python train.py --d_model=768 --n_head=6 --vocab_size=10049 --norm_eps=1e-06 --positions="learned+rope" --qk_norm=true --bias="none" --weight_decay=0.54 --grad_clip=1.0 --schedule="cos" --seq_len=2048 --train_tokens=935100000 --dataset="wikipedia_en"
Each number is 500 + 40 x the weight over its row's rms, rounded and kept within 0 to 999. Layers, rows and columns count from 0. Numbers have three digits each. The size before them is the row's rms in percent of the matrix's.

# up: layer 3 MLP up, 3072x768, rms 0.0171, rows 2571-2606, columns 384-575
# down: layer 3 MLP down (transposed), 3072x768, rms 0.00864, rows 2571-2606, columns 384-575
up2571 099:540476518484484535501508526492565519506529481508503481463489559510487480526482501383478500482517495502513520529456504487498483532529488507523518448528450532475529506547480469466539521545408510487523509483464540529483442481557469506566508477519522483473536460566511551432500473521546526525598519502456490487508480513562482487476475488513576448438569513544548516504585456455488502467518482480549509491529563428487527506469477475536465532545484479524525558442589456549553487492480476563482526569464507449503438551455485530421504496483436546528512547515579513495554504521550551589
down2571 103:470528501542530536481554499522607486514495456467497502516477526472562512470498532497514511553515494459552459411519510514519414494677639428491467480493520537547560516562481583510518542450504475442446530487435483479552551549490488468435510450506407494440505479410523548459486449506512513464514440463510480497470466509460479541529536476491544512515498469544511464518518528437514516569544508473503425391514530551444545534543523561522502476479445404559500552559447516534461494475509498504576543456501529493544558537534503448502522456535458470459513564504523504487535506507489508478
up2572 099:481561475488427493517493522519576435515459500540496491551517415476463486462495456512484566448417497513562494492542475556545518532466550452491521516495566526482520581495455508503529519452480487509499533541532478521450512470467463492491456485461467546456506482543509558489412541460498495441476471502474510488500528547498457490453521540524460488554525538463562513491532502506547490509497517554506433540433541478544345498444468452454465525479508527545493537509516554593485539498531484449570459554452506492548497435433600462447522503492457506423496520489477424545538483478550446455
down2572 097:550507569499557446432481476497493532476502507579515594517546473450471465502473497472480442532465533520458529581492553504523596480515494520480477518474560446581473478488528463519462464567523494505471502504531495487497514523492493482557519454486514531433512402544449494522529468525464442475498444565470519509495496434472524506504518445533492496490576545531504460455505491549482480509521537453542536542511488483500477523420518513529548539537566545465520538497565504528558514459507473561448518526480420446444497567552519485513490505514407490463481487532535416477553465552493457426
up2573 104:482477489475412523532521534460499491419549418461554452544564551414496490463479527474486506446507520595464535485434490460428473460512463468482524442515538524516527533515473464475480475451463544439545495494531577515524476451483517565507448576579551532542502496506490483491503510473430514476490432499471566511543476470471602542540485560510496422480466511483521525480478461474469527521536410491511523437516515496526536488545568516485522502507478515487439523461518468584482521522388539509499503398552512553495507542541484481504563508451492483464527438488467502525487515648518492493
down2573 104:534542504484524448539552477513498505481493579439488471489436524544457509460572509551540489478514527561439524488507463561463518506500566506446536497467552408498548474526489440515526540513437488550548525537534485515457520580562475477573526473454538444496504504513438552449567436508567541511502496530497451438541496553513559537512450437486482506437494512530560520532527476501440470508514590547514535558545547525534511523475592469552477498478551488521551531522458492474586477508531536473508453544450545448456572544489576482515400478512458532465532421493526485472638476565505523473
up2574 102:500570474496515501473523558563436483478501461487501450493504481494490441522554498494389485550496512514546522468478533433572495474465541480462521483512466459570509482491520469497497486523529565551525526497432484562422529422451532513510520457608571530486451453539503580479579489454519484601541522541485495480579548499497503522486501570482505516552461544513450525517512463453572487552455449479509416455457485461446504509513442571446494546563461499524428461367517561493548425541476520505486525505517515554549500446430484546508505561544491498420527453570487534417479510498463530516
down2574 099:564556499519536491477567484477513533559457518408540459485457433397508518524485473512556575493518512432471504459501484464514505467494544448513448514546515532464561546462421429480523520490485449491536569490450447508593460513566525498519490484502522491558513522473512450462540459506509542509556586555446571523473496528436503487527482458458553446424583462574592538539529508458456469517522427481555549447434493571477442510460506536523431517475541527505518552463540457546509440482487502501442456465527438488469502525567476522500481474516513470503446506499499471544511479510465493465
up2575 100:514484521504477534516522529500457545511569607471468521446502524463506516602485596516488523421475497524499454470502571463510453552392504501640481488534540568502496468535456461456530520467530531486488546572509537569490507474499546598482500543469521509519453469549450505496527454426497548505479522503563544531543435479539503420484434474538476523480470501422539539497452421492515503519470546476510426561447459507512504508501468484432504483473509495560472543448544491519452490478456514496500502500444479535513502509487516470398489510458533508512513492539547586517497513540454548493
down2575 102:487495432457562454509434520588439521534523541515515509468489492517483519480462439466507537532504506518510412549526437476478464500422487495476503422490478427545473446471525472449582527467549463522463482544469410514543453484523536495524522501424524562565489487521537511433478471463473510556552481458529469527522486438490518539462549432508527436488549531495567557493535458499472527499498497477541484565519517505535520428517534483456444552505516478519476510460616521495518495439520576528468444491485547630564516474465413470472485461476592489489519540529546581477529558482472457510
up2576 107:556598500534480512411499475493417507473498509460485540512470504458486474492456510470370485508458513550517442515475518523492512520379566417512503547520445466573516469455470510511590510474508521546521512411520451463459526461482501530405496550519542470493439512531460535512554554482549550527497545521512457451518488504472549455404471537498464511475507562459578479477456485562488484457466496481519587532550440428445528549521509455550426504568539558487469492583524495543491452518502617502500478548590516485517497514500423493525503541511420541439501483510550509471502566445479552435
down2576 110:530507540437491463503519453526530518453375561524529542533528501501488483558498509508480494466484452482503407589480534497509555506479520484428563497509464464498451525514511409524496477487525486453460546445432448491485501540456520525493443418538505448518450516527473536535552524493469578512551542495508515487541586495513478459493485418505509463532472519470531544522549571492547443502539435429505414471555456502474496491527529472514507506556557562491468457487485503526522418452470465550532470492464552516526497596503454465529501542474469543549491518505457538476478488497508515474
up2577 106:476521442477459552528547502553391598470447460485498484487453537495484606469498523450579513485418567525535561583472513489549559467480480519509508484535526547485474446609530460528550498575498459500519444572467589541534479419545556441529515448530524491521504472508545451464495534484454488509462517507475494450514479529547530468489471420567493487505490514439475515569520525487503475469488565433544514541503477483547532478534484479519416491523453562495551544499524539451459568540525558415516456520561543587546518544487453557553582442585484446459479598528535464543462498457471513551
down2577 106:565612481502546589501438482556564545504535528419556524527497507519470531444473508483448484480458548515514511482501554473489517525542515504542481561510526479526510490457419491466533521515473479521549428468491497476518485505467487416508557569466518505473437492458471485515485457502458465431500511521541574491533538471457503520560522518466435530545485518461544503511516569528419534528468518514467491557474533478519490513510409508463512547471519504453463472456580451449513524517516466462441565487502444479431528464573468575488433504513477482573521422543454466401512456466488515424
up2578 100:458515497513485500471506505495495442518618447457496429492520510503557471550573505588450540482552516573534550535457448532507565536508507537586467523506487472403534454472473566548494559543580481474589432528560502465506511498504471473465549540483566500477553476493412463473413492537448470478502456506468512515525538598534492525535491497504528477498469441514516523567463581501447507462498569506482484458481496506450417507466478513543440538468477443490465472507526518520496517495481454488482465562488426440565423442563488523537542528518454489551503433451557510492526534436519491389
down2578 096:505440546518525458424522440477500472501492459440532526457478503603443503544561516476569546510512471558484481480384492538540501473508502450542509524481448466438560513515573461521581441421515535466518594460445485482529459410496491531466527522492505500584574470519448478437457500532465508537520506471532536575491548521496482480503467466521496443556489424563545454529490514528509505536477462474517472462526491463443491532398458490573519484496537505438511488592516552536500475548455537529438473524500524552486483487536457488508436483515557473506520493489547521465525510528510516556
up2579 103:521500478497481473491493478519427487458462495425508401547522489501474532518525492512509446462446429448467489493487499510556473488467508561479458454413535499449538457458493487536499490474452482557509522543439545510483512524478448513482469540454493518542534511468565504474562553496501442449436513526445473550509470563464520471559466450541463469505541463441445496439485520517523492515609535468461526559534482503469486457506553476487539521512481486461481546521512442493509545518476492513500409499463500494443442521513432540578509527422515477472582565536427546470546492524493468562
down2579 090:503553541548566483500525499519550469522538443476530559461486546476493476508504485503430439540547542453516454487454524517440477472469506404471506533508504504588475542560604498501544542489574479532551451502503444523514490519513486532437548474491550473489591509493424546505501461518513574542496440429534466445525491523524493510417504500535515510503557524494526502556527483501456467459474496491559523494507554517529527519518483489528456513514541514519497503487491477494448490537506510564521510547467486471488532555511500485489554440466462470498475449518480405464528490460542546411
up2580 093:528465438461520488520444515511521512518540479464507499558491430425442494452477545525469446498530498548491579461466508432421510459442454457470551554485485482568476531543492491482501502507510490483438446497501521522483442488472502529520575505468532468489398514498540459535524503484449477532447491534550512478502480470494516473513467498516451486497462526531497401457430523541461486470516558430502471555433512413449530479551520561497558448510489461489579472503545483495580435434492456498447503392511514509466481524482476434453459420515501490477534439487516544585521437501441476471
down2580 091:479454537581470513494487528496536555488495524464494498533500537587548421483555548566445520525395449587472479478449543514539466584480522482502537521522467527477506501489520465489457542536422513526505501450535532527484525549541537486534458510471454478455471452528509562459486498514488423517439500495544475528541528587510468489506522505465508502415572538487514491492493537496483504578549465494511465512497573487467541448470502475475561545550448479544458464510472590473510526557539531476478425510519552452515499488501452420548493413497465513422483458494478537477565498474517458496
up2581 097:435519521524536486562426434534501536494531513430437534487481468526503528453482492449456458505531458492405527517539446506510551490553561486534493500509536480535477570492509537546561526476494440563473420427444498489407508498558460489555426480493526436410463555489435484458421523571460503514526526499472488548473549564485530522504518535527510512450518500459533550518561558509522442481467475505437534500474525458465443508485574524475589522555525471479544473522436571521543502487472502523545520489491486529499523494447498551445480568414473533451470408549450538552513493434497413502
down2581 092:557474485484495504497465522444503517468514473459477432523488477435506562444473468566571504524500389475445458483528532542550509493470429594550522527507507498494512465507590442540534555487494543416426533474491496553454442536516463469528464491490526560477520488481507487522511523503478492508459603517580524484533479492568506559547455419509502532535508514500502517525504432547514491531513513529444572501540483529492496454465479479465545483500519439493499520540526592483492497541521497497517479511489503482496462494474492502476417534519449454467498518524513429467570431575532424523
up2582 097:506498447432527511425481493490415448477438459463481460522500552504483601519542469550471506545484539508431464491457502464537485417513539587463479551502518509455479465484500517510506513452430488501476504490486472506499518496515528486511470463503530567450445522416505486485544524443496491511448506461570579442524534504432512490480458559454504500555525564525507455503492542456473512480590513468453463462479448447510482418444426544436423483493443489470468506527550481556571543414483544454518548494524518565524527566545442463542520543515522432481553528476510511469507597550443444470
down2582 093:521515482499486493528541533484537436552512533402583584422426459490484451475539522519443521441485510511587531561546570501455529540464417463571524490545535503498490577491474546527536530466452464448475582510477502546470544485522453479436482543543522446535464492461485509533500469443511477521448465547564500551468457523540497562537492503571526525443545568578478552537558468540510517471540481533500542481536559456525503460524486498521448556448511482503458498458477510490528481503519457515502534533475492515457498483506589513466467469506532453506388455523406395477507520517489461542
up2583 093:449526583507497497508448561467504542482612451463493454531518489590505494595491559583502384522457470506555484506424558547593476431538555571509457427554564516563395502510505578522541434477442398479448476499475456515494485498461525547482450589464554493376479485485428563519468527543421498548421489480532554440502537555506467460483488532528466555509521448523468509499522576538524436440501623450551474491446451498524513519466491472502468439513478478494452471535510495507532536452488448478539498467430473455474519530533493445519507439479515431497552433529505580539534507454445494461
down2583 086:498490504466529531496567531470468504531462510465538511444461525511516554497517476520497523505521563541441475547489469482528505474451439501479464502506489503445544617474608433490516507499507466499460538509497504480470486534473603518473456503480451457493455554472546482501522485411536550503498557508530464478491483421499525543442428527438575430517600525518498408499488518501453513520477500495568479529511517498517607493506499483493521446506567451518435470466498516493498493467535565524467469525511558442521513476494564454548516490490469473520509532450451446478509449455487538516
up2584 104:494489511489467538467507507508516471473494497516457460502515497504522537542488543488479478515455552506517502497466510411459489513524527494497543538473475593499519517515493437496495579531463547511524438612578503567489531542517500475529476507490493484465428500535476424491431472471512512469559501491412552453548494521453555509491486438539451487453470519495537473506510398485488519551485582488514535458500415509483528457500496562500497447538446514453442546463523543491481519482402586445460507500539522456519497519493503465491449503454408442567529501572492513422473579465508474574
down2584 105:417475515519518507499525531501515520496465543538470469510417483518503460495513493483516481520549545489472458478549478544444517500520507519481509465543478549539517442473512503469494474497462562509495499527522368488499462527552509532532464532576488544555448587537509534425471545533511502519392522487500491506453448462485493460500487367512510483517513422554516497510483552471494546512548510522516486548449541468487555413587508500442464541476596517499509551564558403426494506499466434482445496473510501543543511577493452473543535492464486456484522458614510507502499480539501521520
up2585 091:473483493514492421527509491464527526480483442473505521455542455472498508459440573504510539504463525556509525527507507492522524512519561489448569479493450585435543568570486524508618549451519488500556545486614471517522438522522541400582554455504577505511498498534499511485509565544557492552521457557421510508518536499487535474504460485493446477517471513473512582573455503438488539525518606456502495567473526535510455569509496605475448520495534478464506473517534539510469554459465505576503506469486533428487442532544463454534478468460452468428467503497490416471507472530435539503
down2585 095:433514552469455500522570504506436505425486561476459553539503508538498497543521492489549488556545450545429525536540521456505429510455453521505528465463483505575444484530478403487443521547504486479514542410538534447452555522524523506502499482473486521497481430568540422471469450441535474503529526473548532483498470503492548463483552463507539524538512558465449541458582563552488532473481579505526552453502492496478490538536514531544453521432448429495518435462480527512510465524336444504565463487461462506474479523459531437514477508480443488590511450415496506485487541533538552529
up2586 104:491556532556486509473578411562457457524444513560438438590515481513555472525581542479520540491475470438498486455490514468516583459460463510466465499484478529508481439469450492458449539526396530436412418478473496481575592487457518564531469575490497536391448550389494411483533493534462475486494489508464471467469604564527516524477500527493478530475554466536518481512528519427540553509567477445474479547471515446450509509527479521555446435583468507476538507506524567492460571506558526505555513507444562504451480538484514517546503521506544473548575506499556549529486465555551498458
down2586 105:579470496542550576516510543477517528573507452537492493523516535454472442444464489478492501483549544420491492492480462478458476504533508440469473518477523512550484438513469473564505475497541511494461560513514475531562471511546428463483451495469454441490415548533502522550581501483475523485457516476480504476407515497558578506524525475450481491534425491387547429502567483514457461437429482444482481499504506473574483476448471533470413516482533451530549566571502475489586439509476495547417572508505427491459563425496494498423515486520512472510434493503462458497445588520434483491
up2587 105:478543488476541532561484527473506523576482439509536578520508496491531484491521518504513484445459451469539485527428493523469515519493508494490453430555525587487509474477472429476458564516490484427514452550507551520513441517444508478498504494514567440529438429497477459481508422543453444530478453504516452484423501527452513484515501547523489473450494529535493482535501452526463552563610533526488507525446506523482511471546445506518578445522539516539485552511515465470495528495471550479519473466568525477445463521485519518524492532580565453533517468561525487538535489543504520511
down2587 108:487508497466481490506441518481515500546504583570583430559543451437470505477478526502540481450441468450550555539453519438559506525528510423499519430429511574470508443490505553568443476456553424428509437536577520555592521478520483557538457554520524497487537514505468576550507510515455449529501518481525512534556508535484517484474559486494516513463463516539517482484509531565518515490530456439602522535492497529477486451430516439504477516455557514515482518438458532507506473539464509561515447475529451458559559493553551548476509523478470439525509509491460491445408450497427554503
up2588 100:455497570541546466492464407490515493416520466485489500486547515488516471563545504539407532500489558500587528525479491474537479453480501448477542505519507504497456524469493555492541471454552452464521499516453497537504541426498522527529532444447473444560516490548441492505468482461441463479445409481501562560514497417507542409489533545480530551529503523505517490544481476432437455461479493515568474450446476501488509411559447497486487367542459470540535492438471499490458537491535541469440493457462505513490447530651540555493464434481486577498511450551555487539457484486493569480
down2588 095:514495463498542524500575561483490458500489464453443487419454520504423552553512489484480494496469582484513552521510464507507469489519490500550542505542525454538515472558521515493535472476482433496498463527526463459411461598476510511525480501491440522570508508444506467516473460514451570510473484508407488480513460506519482494558511430512484534451476534504494485501524423418453449498470441499472540477464595561537491506461505566511510444485540546553448553518501510517530518443473448498518494579449504478517421567515481509483471476535490518494468558442440513485469548440453483623
up2589 096:524498515492503532433502480443510515492569518495437448495582473558483509504577443477535451516536481515492486478564479468513497489383471551463540505518454545551434596529529479614539457540483500461472465529462541476522513523436496573494470580558583494568506391570527541437498523497462481460528555509501526554442492520461517531494479486560450413483507499491503457516494501458495487470550459496520519489485517487430467468524517473515477539558457497485563529528531484498519506523495510496497533504535436381504457506491522480517538539490526480416521500581525484469514459528498435586
down2589 091:482531481527509526489487543498502450530563447467546472503566481471496577545530475538537528467499501449597540508500506473414519501455576542494492496503522485449516527557472521514529495487553523510521463472516524524569585462521490550532467488528494500486425507434553459544462413537513501478484517473632541552433487487483520540517494453549462504486475495480554542529447466501452596481451580530459415523496465485434514452470504485520505468501534493469556497427392446534524481580555471467553507538543436493538511503540500474523547525513507443524542554537496469558517469547457473501
up2590 101:519456473539485493464545453481452644459507529471500419496498448507468582483487512477487577512520465506551501509541400468501484525416496460481586484538501505436515487455442515523459519478442466494552543510506477497594517456526513507483501479482439518477484515507483519418501469605443463475459501462629445569489485555474506499550518467499487557449544555452481512529469497496473494479542425548464517535512483496486476555534486447474476393499508450448482539493481484561502555530408520496456493515476481476548418535474468571526479465513432546556575506486548511504417467484551537518
down2590 102:494561484518437463491522509511460465491583475453467467454526533517486508488525520478540487470511555505482517464457473457502444529443555532513607506564503489520528559544566574466522525488441587508473509536438510502515469516522512536491525458526443498394502536493479468459496504505439514569514505401436437482569477572488534513595478566577493498496476586495471512493518412458445531489444450461522520547424461461477551446431453481528537501497493557475574534556498460445413500528521498513527466483510466565554498575513439504521508443489522465494528490537547519562501518450484559574
up2591 107:520527469486494441464521481474477472486509527533469502423407476482462559494452483508503471459479501555569491521534588492545448566453510507511514489520528562573485508486461467530449466494518498549540572569440596550474441425497492522499538435539562542477512511479552514505550447505560576508554491504501532497649480501461504537443565522559539516445537539516473440469576458494550480517438506469481503512519489443480482534560494513440511506490454453507505540433562414521549500480500458520572462515579550511515517547448531502556529471450528538520527558426524538449501491520562441423
down2591 111:541481531474534479524518523470560490518485563534432538477465494528531533504445438571517500545520534492504412496519454513471562473550495529487540473430459509557544532491464512532495505535542498533389569469465504576517488479490536492572518510479426551413464481480579442514410524460563579510459483505558477558511512452467504577496518415526468519485526495487496501528458512443502484567522491524499487546472515500540539493557575515552492569456516528561459541549473496504485508543484456514518446493485472518604472574479449483448474498497493491453492485457535454507426578484381466574
up2592 095:466570511521502430514480421491476518469441578456467534518401523432505481480460493449456484439534457554440508530478459494543484429544536544524534499523457504503505477533525524469519448465503472425468498459464505472510518505567452542504488514495524488509469484548439530491525584539512502575502465471498520492456426500505444420456507521483477495523532467531501599437538493460570476488493554434415455504461470508553505509490580563516402495512498535572549532530538468525565490515548414542440499478483480581495453504572468463507524513507491557429507508425500512588483514516481466482
down2592 087:567561543526476534493499495515458478498533452566464509454571500492491518514471538494533496500539530483434564579505481552532517532485482570534513504496474462492457407475441400498525540533554479479567384475418466472517476475548537484507593484504546494582516498521532436518540540443485571537538508417479499511503502483467507524456544467489550476528558559443551422494528433391487515518456445476521515450523536471475549439487502495561468493429475515505486444499529478399508426485501522540502553508540547490518559514551450580471524522543532576483492489513552449437449512532540499516
up2593 094:555539472435496547491477481489480482561428460474480435429496503412466527511542453500474485482477503566550548551485461496448508500488515501515500384503496464502456567511505498560577470495606500476447469557567538584524465490570501479493430531539519537561487597563409460505540471473420537503503430548573471524471518551550624513487453479543547442521578477522633405508553473423491525520497495437516485456462514493534513508481519459463489485584499527510378550579572540488489443487428518462508443460456548517510497506509522504474522492454466495516506531532484529503448452519455541527
down2593 092:506548466537418526496504517550457426470545446493502457488440525534449460494534439511514516486583535498464504549464519519517472537492495466527467499528507538456509456497455550453490444540497478582531463447458551460487440478500512470528464537533546533600473500511469446437436478512443490474538400506490482460447467477493448595501510495524520467487493538465519495533532522467502509529539503451468498460525529530506456533474419501505497514494501515485450446444520502523482495437537524501489546525503499517465504429455454539467481510516540548566468483527503506519459396533492502549
up2594 100:552569511476479509485483445436448447577504516461449495466454523545495546559492523501411519471480602556549505520539482477511460533495459474487505491585505548503515516421497465531492522574537443446553501541531492546473505441555495578531582489494524583480500478542519469517493483538490443530507496477514438485509505532508457486527580577495450460466462494491517511530586518476458558401563538487475446555491548497466560545473537493463510512524536434544465451564473467463490509544458567488439496547492512531520498495495536520502513471477543576442511551514568536526535439424447532481
down2594 099:489493517491425479460532573508447565515541546454446525522485491514424476493496465531461547529507499515467489551477466424516524486441506514517554507500505512564468496503454459501526612487417516552511479500504459522521482491493447527515536491509524525541554498500473518465575550496473513497572411490442527456441514544493431498511467480456503484467511516496487437516490453472540478534498491482564505542508452477479461491533551440496483474456494500579481525468531522423532477506536484456462509380548555427486527553517453576524511538462521474506448520524536506556529489504496573477
up2595 100:497493533464532551490515442517471515477509577448492436500551446495462463504523483524550505501454518538461485485459456437560588529507512467477528527542426514469550511421497481533449513481457440485537495483536467535547473490471553518490487592420542529465515520518464532472507496532517501439531582459551492507523496487521487396447463505475445504485563510534555519538510494548437466488455473564454551464510427455479454494462470504570455501511513546525570570416511560483581497519545491503437490434525491476424534468593503549557532482569472518559484464454566518543577543553556476535
down2595 102:461512408480500429458435518559445579524526474519470483497567487546589532526484566502485458586474496444515431559437478572437500503465609558474488496489492380418485426523527445419472441553477502552510504496493451489550488549529506490547501473528550524527500545547503537536545476414476610518517528477496522501508410476396558483504424506485517461506529503491546511468544435505446519466484477440455482471532589454470534475547548459509530378559462470520568532438574482469454526501455504507490567469495499386547441503510513451537491540551490473510457449473497504459532489516508467596
up2596 094:480518593549465523508519514510484482509511513497511480531423452487498513549561470548484495465510450484487522455534489578477487537544618507527480490523453513489529529416518527471521575517518557459529478482441552512494454553495489503444536474430518503530563557463527514481503468538569434521474515471503424510481537521582534478545466478484508502555492501460510527466441559514487508509555539439481461406499463522508463504456476531468470464504436524517581510479505516549472522466547480528546470490471521473480493499473434478496530512476495556503594479501474459497468509479410488435
down2596 092:505498481502511551494533491424488485537450448569511470504535542430522510522478501473568448504473462539492481600468536496425512571518467451500469413474544438548448486442475423524478537517448521507480502542486493492536486487469532502522481485576551458482476422495460477490468534501443441492401576504411508520483532534488495519425499497507469462487523430521506456473507465474504440548527492364542453502529510536497499561540568515529536513520465479433529524439522427528515491527522537531567566545563496520487537554458512557492496525542504559598425493477495512473517564478510486608
up2597 102:401512461457499525437514454486439492467497445529475587544470529541502487477466430530461470591494473596560518517543519449509488592454513514493532442509555553512576488447543541519482476485486455524488488445480481465443578502480521579559453507534554472498491484491481543433469480458522466457548502487509484404488521550463444506522526553486497520492540495487604458590513450536505427539483429514458477544479479511500470523491489515472476497523503491485581509426527518561507536510469412491497475583476524436538561496564495528491497523469528435494501545478479498477556517446617481532
down2597 106:511585453466541523445467487521515476463531459458560478472430522521463491475525502524492514558506422522503518501383525501587522602470524515485480559511514520513566519454505532418464525457510495529421540447430458488459462466525481540510461514451528515517483474433471435534488515492542514476476532515558482450491445556477485518525503476483490513508490536506472484538507572529523508542483499511473512458510448470463560525478552516496536503484503460479472526439578510495495526524544510497443466531502490541453493493572477509484471471576516432539457471447492557535512527401543570401
up2598 101:449500432437484479527488525392473554552480530464450486526502508498492522536467510535476579539507486508452530436470446517573478475537518522447468537459525483472421439527472486504507582489480501490580521523469526523460498519530467468548520510544519564478516500537433552459446431476488489479563547418500493448460462442482405455494538501519564511490505502512490481490488483457465480436529508529474540497531489488537450547491495464501495516476416448449459492490462510478541495539449495545590451590498498552469443512508479457541570413525429482481569470481572539546478533476457500459
down2598 107:395506510572477437531493510477553505511525479560513560519490500492508447491444528471408519486573495436461523495547518459483462474567487449488460506509578484493528513474499487448531514478432532426526505531509488510427533491503477472457484522522483508585578598478484458466543493481504491521491489512413444539490474515542454557563371531511520464475510501565426577567428480475515477549537530542515572487476566513459518463544450532505532505493519584506479424536517555453514475519535438543546518487506426430468444533503537465488491454557482519513510472491492501527557434486491496447
up2599 097:572520541506514539482426479534551511530437471479464496499500496490506428510515537416453531455503489518446472483464553483419506532499563575496482488465528514483473443528513573491483519484533431598454520513502522519545506524552521488433426542489523537456509494463423540426496523549432504483493500526607466507464505531542553433523513482529507461555518537470563487513513473462479543504530556521389429512509524471567431555469566479545433530491482505512451517518491480461523507509442567517496491473447484536447562539492536442504527515472539509499490546528506479521533470452463433574
down2599 097:538482444508507510491522567526435467508533479518500473482444545425559479529441453551515521504567523520516540450442493492587471475469525458499434470545516526593482498492493459578548451518539467523547554462550530441481510465500490461525463497450445489547468496519585479475463577422518508512458545467509416492486518503520447494525442501513540495473512519454452539592524576564476486477552464527476487566560564496487587462512515508461472474490524450500493494463456452509504462555482528470507463469556491550486545554545476519550524479498559461486474431517473527538515550493465495437
up2600 099:518621456429481490476489431529521565455448493405524529505472605451499500493518493494459485457475531465463506485504625531473440466484517532570506479495539496548512521524561524490528507423534491439481482501526465524553547487436474507568497562468482482467437517543499508487457534496445520572467510501423489495565485511518530488438484554468478506447434518463518586469437481499504413521513469448476416536441507545531528586503488476483541566483584425511486499501527572552490467510459490532477466515519494560451579463504507455545512485539519450456511545581431492516526467455527492427
down2600 093:512529487487520547502448512476487471429444549549585515440430473478471497473412563470535484515477421493571552491511508536528500512518534502552501429544527473489566485454492593478483542498473468508468551421513626519440484453464423493455477519536507527534621509453455545550482566428425529484438466458457486541490486457490480550527519519487428507564533511485515480469501399489524489515491467467479499464555510433462555483510449482482560508436503538464478495563446458438535490478512520471472545540474498454489498551575490483538513546488516466452443508526443484532515464524529530482
up2601 103:528523527473468505458525465447504546498494526521451537467479465518491504488433551496518518505480456572527455511527542459528603538501497489545495513541480489507450525539571484513511506505522569602513575553527495457482518421500471447459535501468505485498527419567452502481476498517505544454523525453432530450575516519568457513489511516544442517476520549540551590529500493516438506515502493511450472491486522525489458477558606476475523427463560521477485550503516494525468515595604450498475459466439448454430501495508438510605565507445406524507493541492511439435496556494513494464
down2601 105:558511485552460543505436446533566552458496529514533497496491481434485525501480583554521505508512507512505506569491467469462510476508488427536547540511440552419493540568485498462527520530511471547488472474503497501497560468562470545507492505503464420455486503489518486503548466482535461589464511412584526541475492550422494523520541480508493591463482492544479496477472550507549540528532524481450528487531532513499506511514507479423552461540505551512561524510521511587503559553476570488483537487507469507496450515438485570530527495507491502508515516500555532474469449520499469463
up2602 099:504519451518477468502520515454459498490426525449447505457526455496434507566531569543532569483500456545499502482510590445451554430476464523496443495446498560491522535553501453493453486518500462525434565547519471475477548466499454465529460482398486455546512425488514513433511572549545436480502518548519404503459552503563546421484380476399544489508483501539416529503492531472477523532568500494494530414446449565518405531526493522530532496481525425532484470519487554440478456432451517558485483442546530535491450475465472524527526560476548488491479533498465481525469515497470445478
down2602 100:552459470514510560495487487507595542530521496481549533495491516505549491466513476558491550517506545548541515519509485467467474484429471579476559470500550499493539500453580508516449506574480501452516498511480476526423526466516537540430479541468551437502460523485557561563496461475515476419445442471550489432535496524531554499479494501468485548506498495579447493481481573573553459418533418466431480503543466476525502508489464417497516488534494577485459531493534562501478440521485504446508454550406540466473509476517605456423462505559437499527518511475528496511551471461493508481
up2603 091:575536522449537540500568493455466590508542481492476479474520526561525519459544460454444452521480440557498451416498466526590575572453501510529506526508494474536572483426563487531465567479496498472479481572461468539452467557493392542526479510428555433564515519483489484563543432527525492454552473461456463413504536527492533555497530496497479375503528537486493521514464532509434494550446447547553464500448455531472515462466517555485498496487479492515481505508446522537537435501588500524482498467462442453473442542406464492497579432486510500519485511496429501536518530411470467579
down2603 097:524497476470504592528523506503466556564529531607491449487522491556480574463582475515501486528575542406477569529493432393457478518525469462515417531495550501567500490497560540567523495473563496510559464485458496484445451489497501560515481449531429462443514511517530508513501480560535566517457556432474485556468435560581559503544459494534490515502484503561506535503497485446444467541455503510498564484511553481496524481495527549472513493530493475519462527503475463479477478454508616508470488490459517502477448506457508473470566509556520450539466506531463487478523519448462509523
up2604 103:505505550527454530465516469520570540409496520518486463506555431538431566531520445435441509519494541593509519535506502435540564559528551459527431436533471509445476502435402471471486598531509406498551417475461552496533540495519491481522537490523488481460536421432507516470457485473523533483471413599454467516506489460567542479444512534476432493474546563523498484485568546538491488475479459490492485559537537451506522498459519510450489489469550547491450513451512567532482441468476490452558521531522492543477493471527481531458528542464427582484472516466469492484552489505477427484
down2604 104:570551549508461480433488416486556447545476496491525501455447523511549485516482470504437541472526494462487526453536455559487526450465615445390416523475473482508571516481528495470438547548555575504494492508474531503463592432531489485493570460544506554457462495485475512527477429501488520525505388471421513482522520503513541534386518503521501463497505519492451473415494468509486531544500483451548487469496492509519466489469494534509472430462455519519559521511457528481506502495527474465496483519427487493493475519471436503480482499506449408461470502563457422551454506561483518535
up2605 104:479523480463465424556540563497448533509461585458469431455558441461584507458522577432479536459494441500516492551495473416507537543462480478512474565537490523526550490481465470517501579511453523563489463497429529564462478522480416488486533451507480535533443523510541535455504505506503487529476453501490570467502422564524500510515489557549491427455529499473550502483462423484488540498585485543490517554465494510451445477475535527461496430484564552490527508477537500512510522541517521560454497519512507547511447523460517584562563495528479503558399512518494497517547448530492547561
down2605 110:558491487517465455499582485516453551499549509506482500423518490492465465577503481401494470517491501479440488560481482486485421437447554546530538558499537507489481487555451531550500546532475570471540519562500521480421481522434471475445536497532436502450519544560467473461489492533525503586568489462504469508437467491465493522482520481513522533471496495471509454444545442465528517519443472455477474528565501488536573545513456504603569461532448511500549450469459469506535502475539477542477514475472579456496523451438495568501459484482592506461491493484570564555512450435420462536
up2606 100:500504494476503475467488454567431471474431530496443464479515551465462478472498533441451435548466469513456494515481522449506488478489543518576522503446515492489471441461527469557503574540554379544520498549481420484514505461517494482483454447528508596555526485562488492434537524454439562541548492580393499556470523461525532502459447438488509554520503494474476448449491430555464469471486561447490539542516561454463551519538496471525489472483445530521476499483475507487462503499482551496508467498512498541516516531508542542546580449471483560486437448486525482455592495483485413582
down2606 097:503495512561462503508554417456562569513524532465465481453467499538493502450427452507516469488481526550491543478468556491464502488414495540545554563518485578477538574464497477533476521517448462506466486444436481454552494475509485554463478503506480494477520510519542441503565495478470468453524519503561547482574461487510456540507447463497481447531484526498591528533468481569506530410482483514465583545482512459561519462467378508495495458482527483521511540520485547553460502449422581489481505552478441516502446464504458508450461528505492496478463450469530542512479499525464466448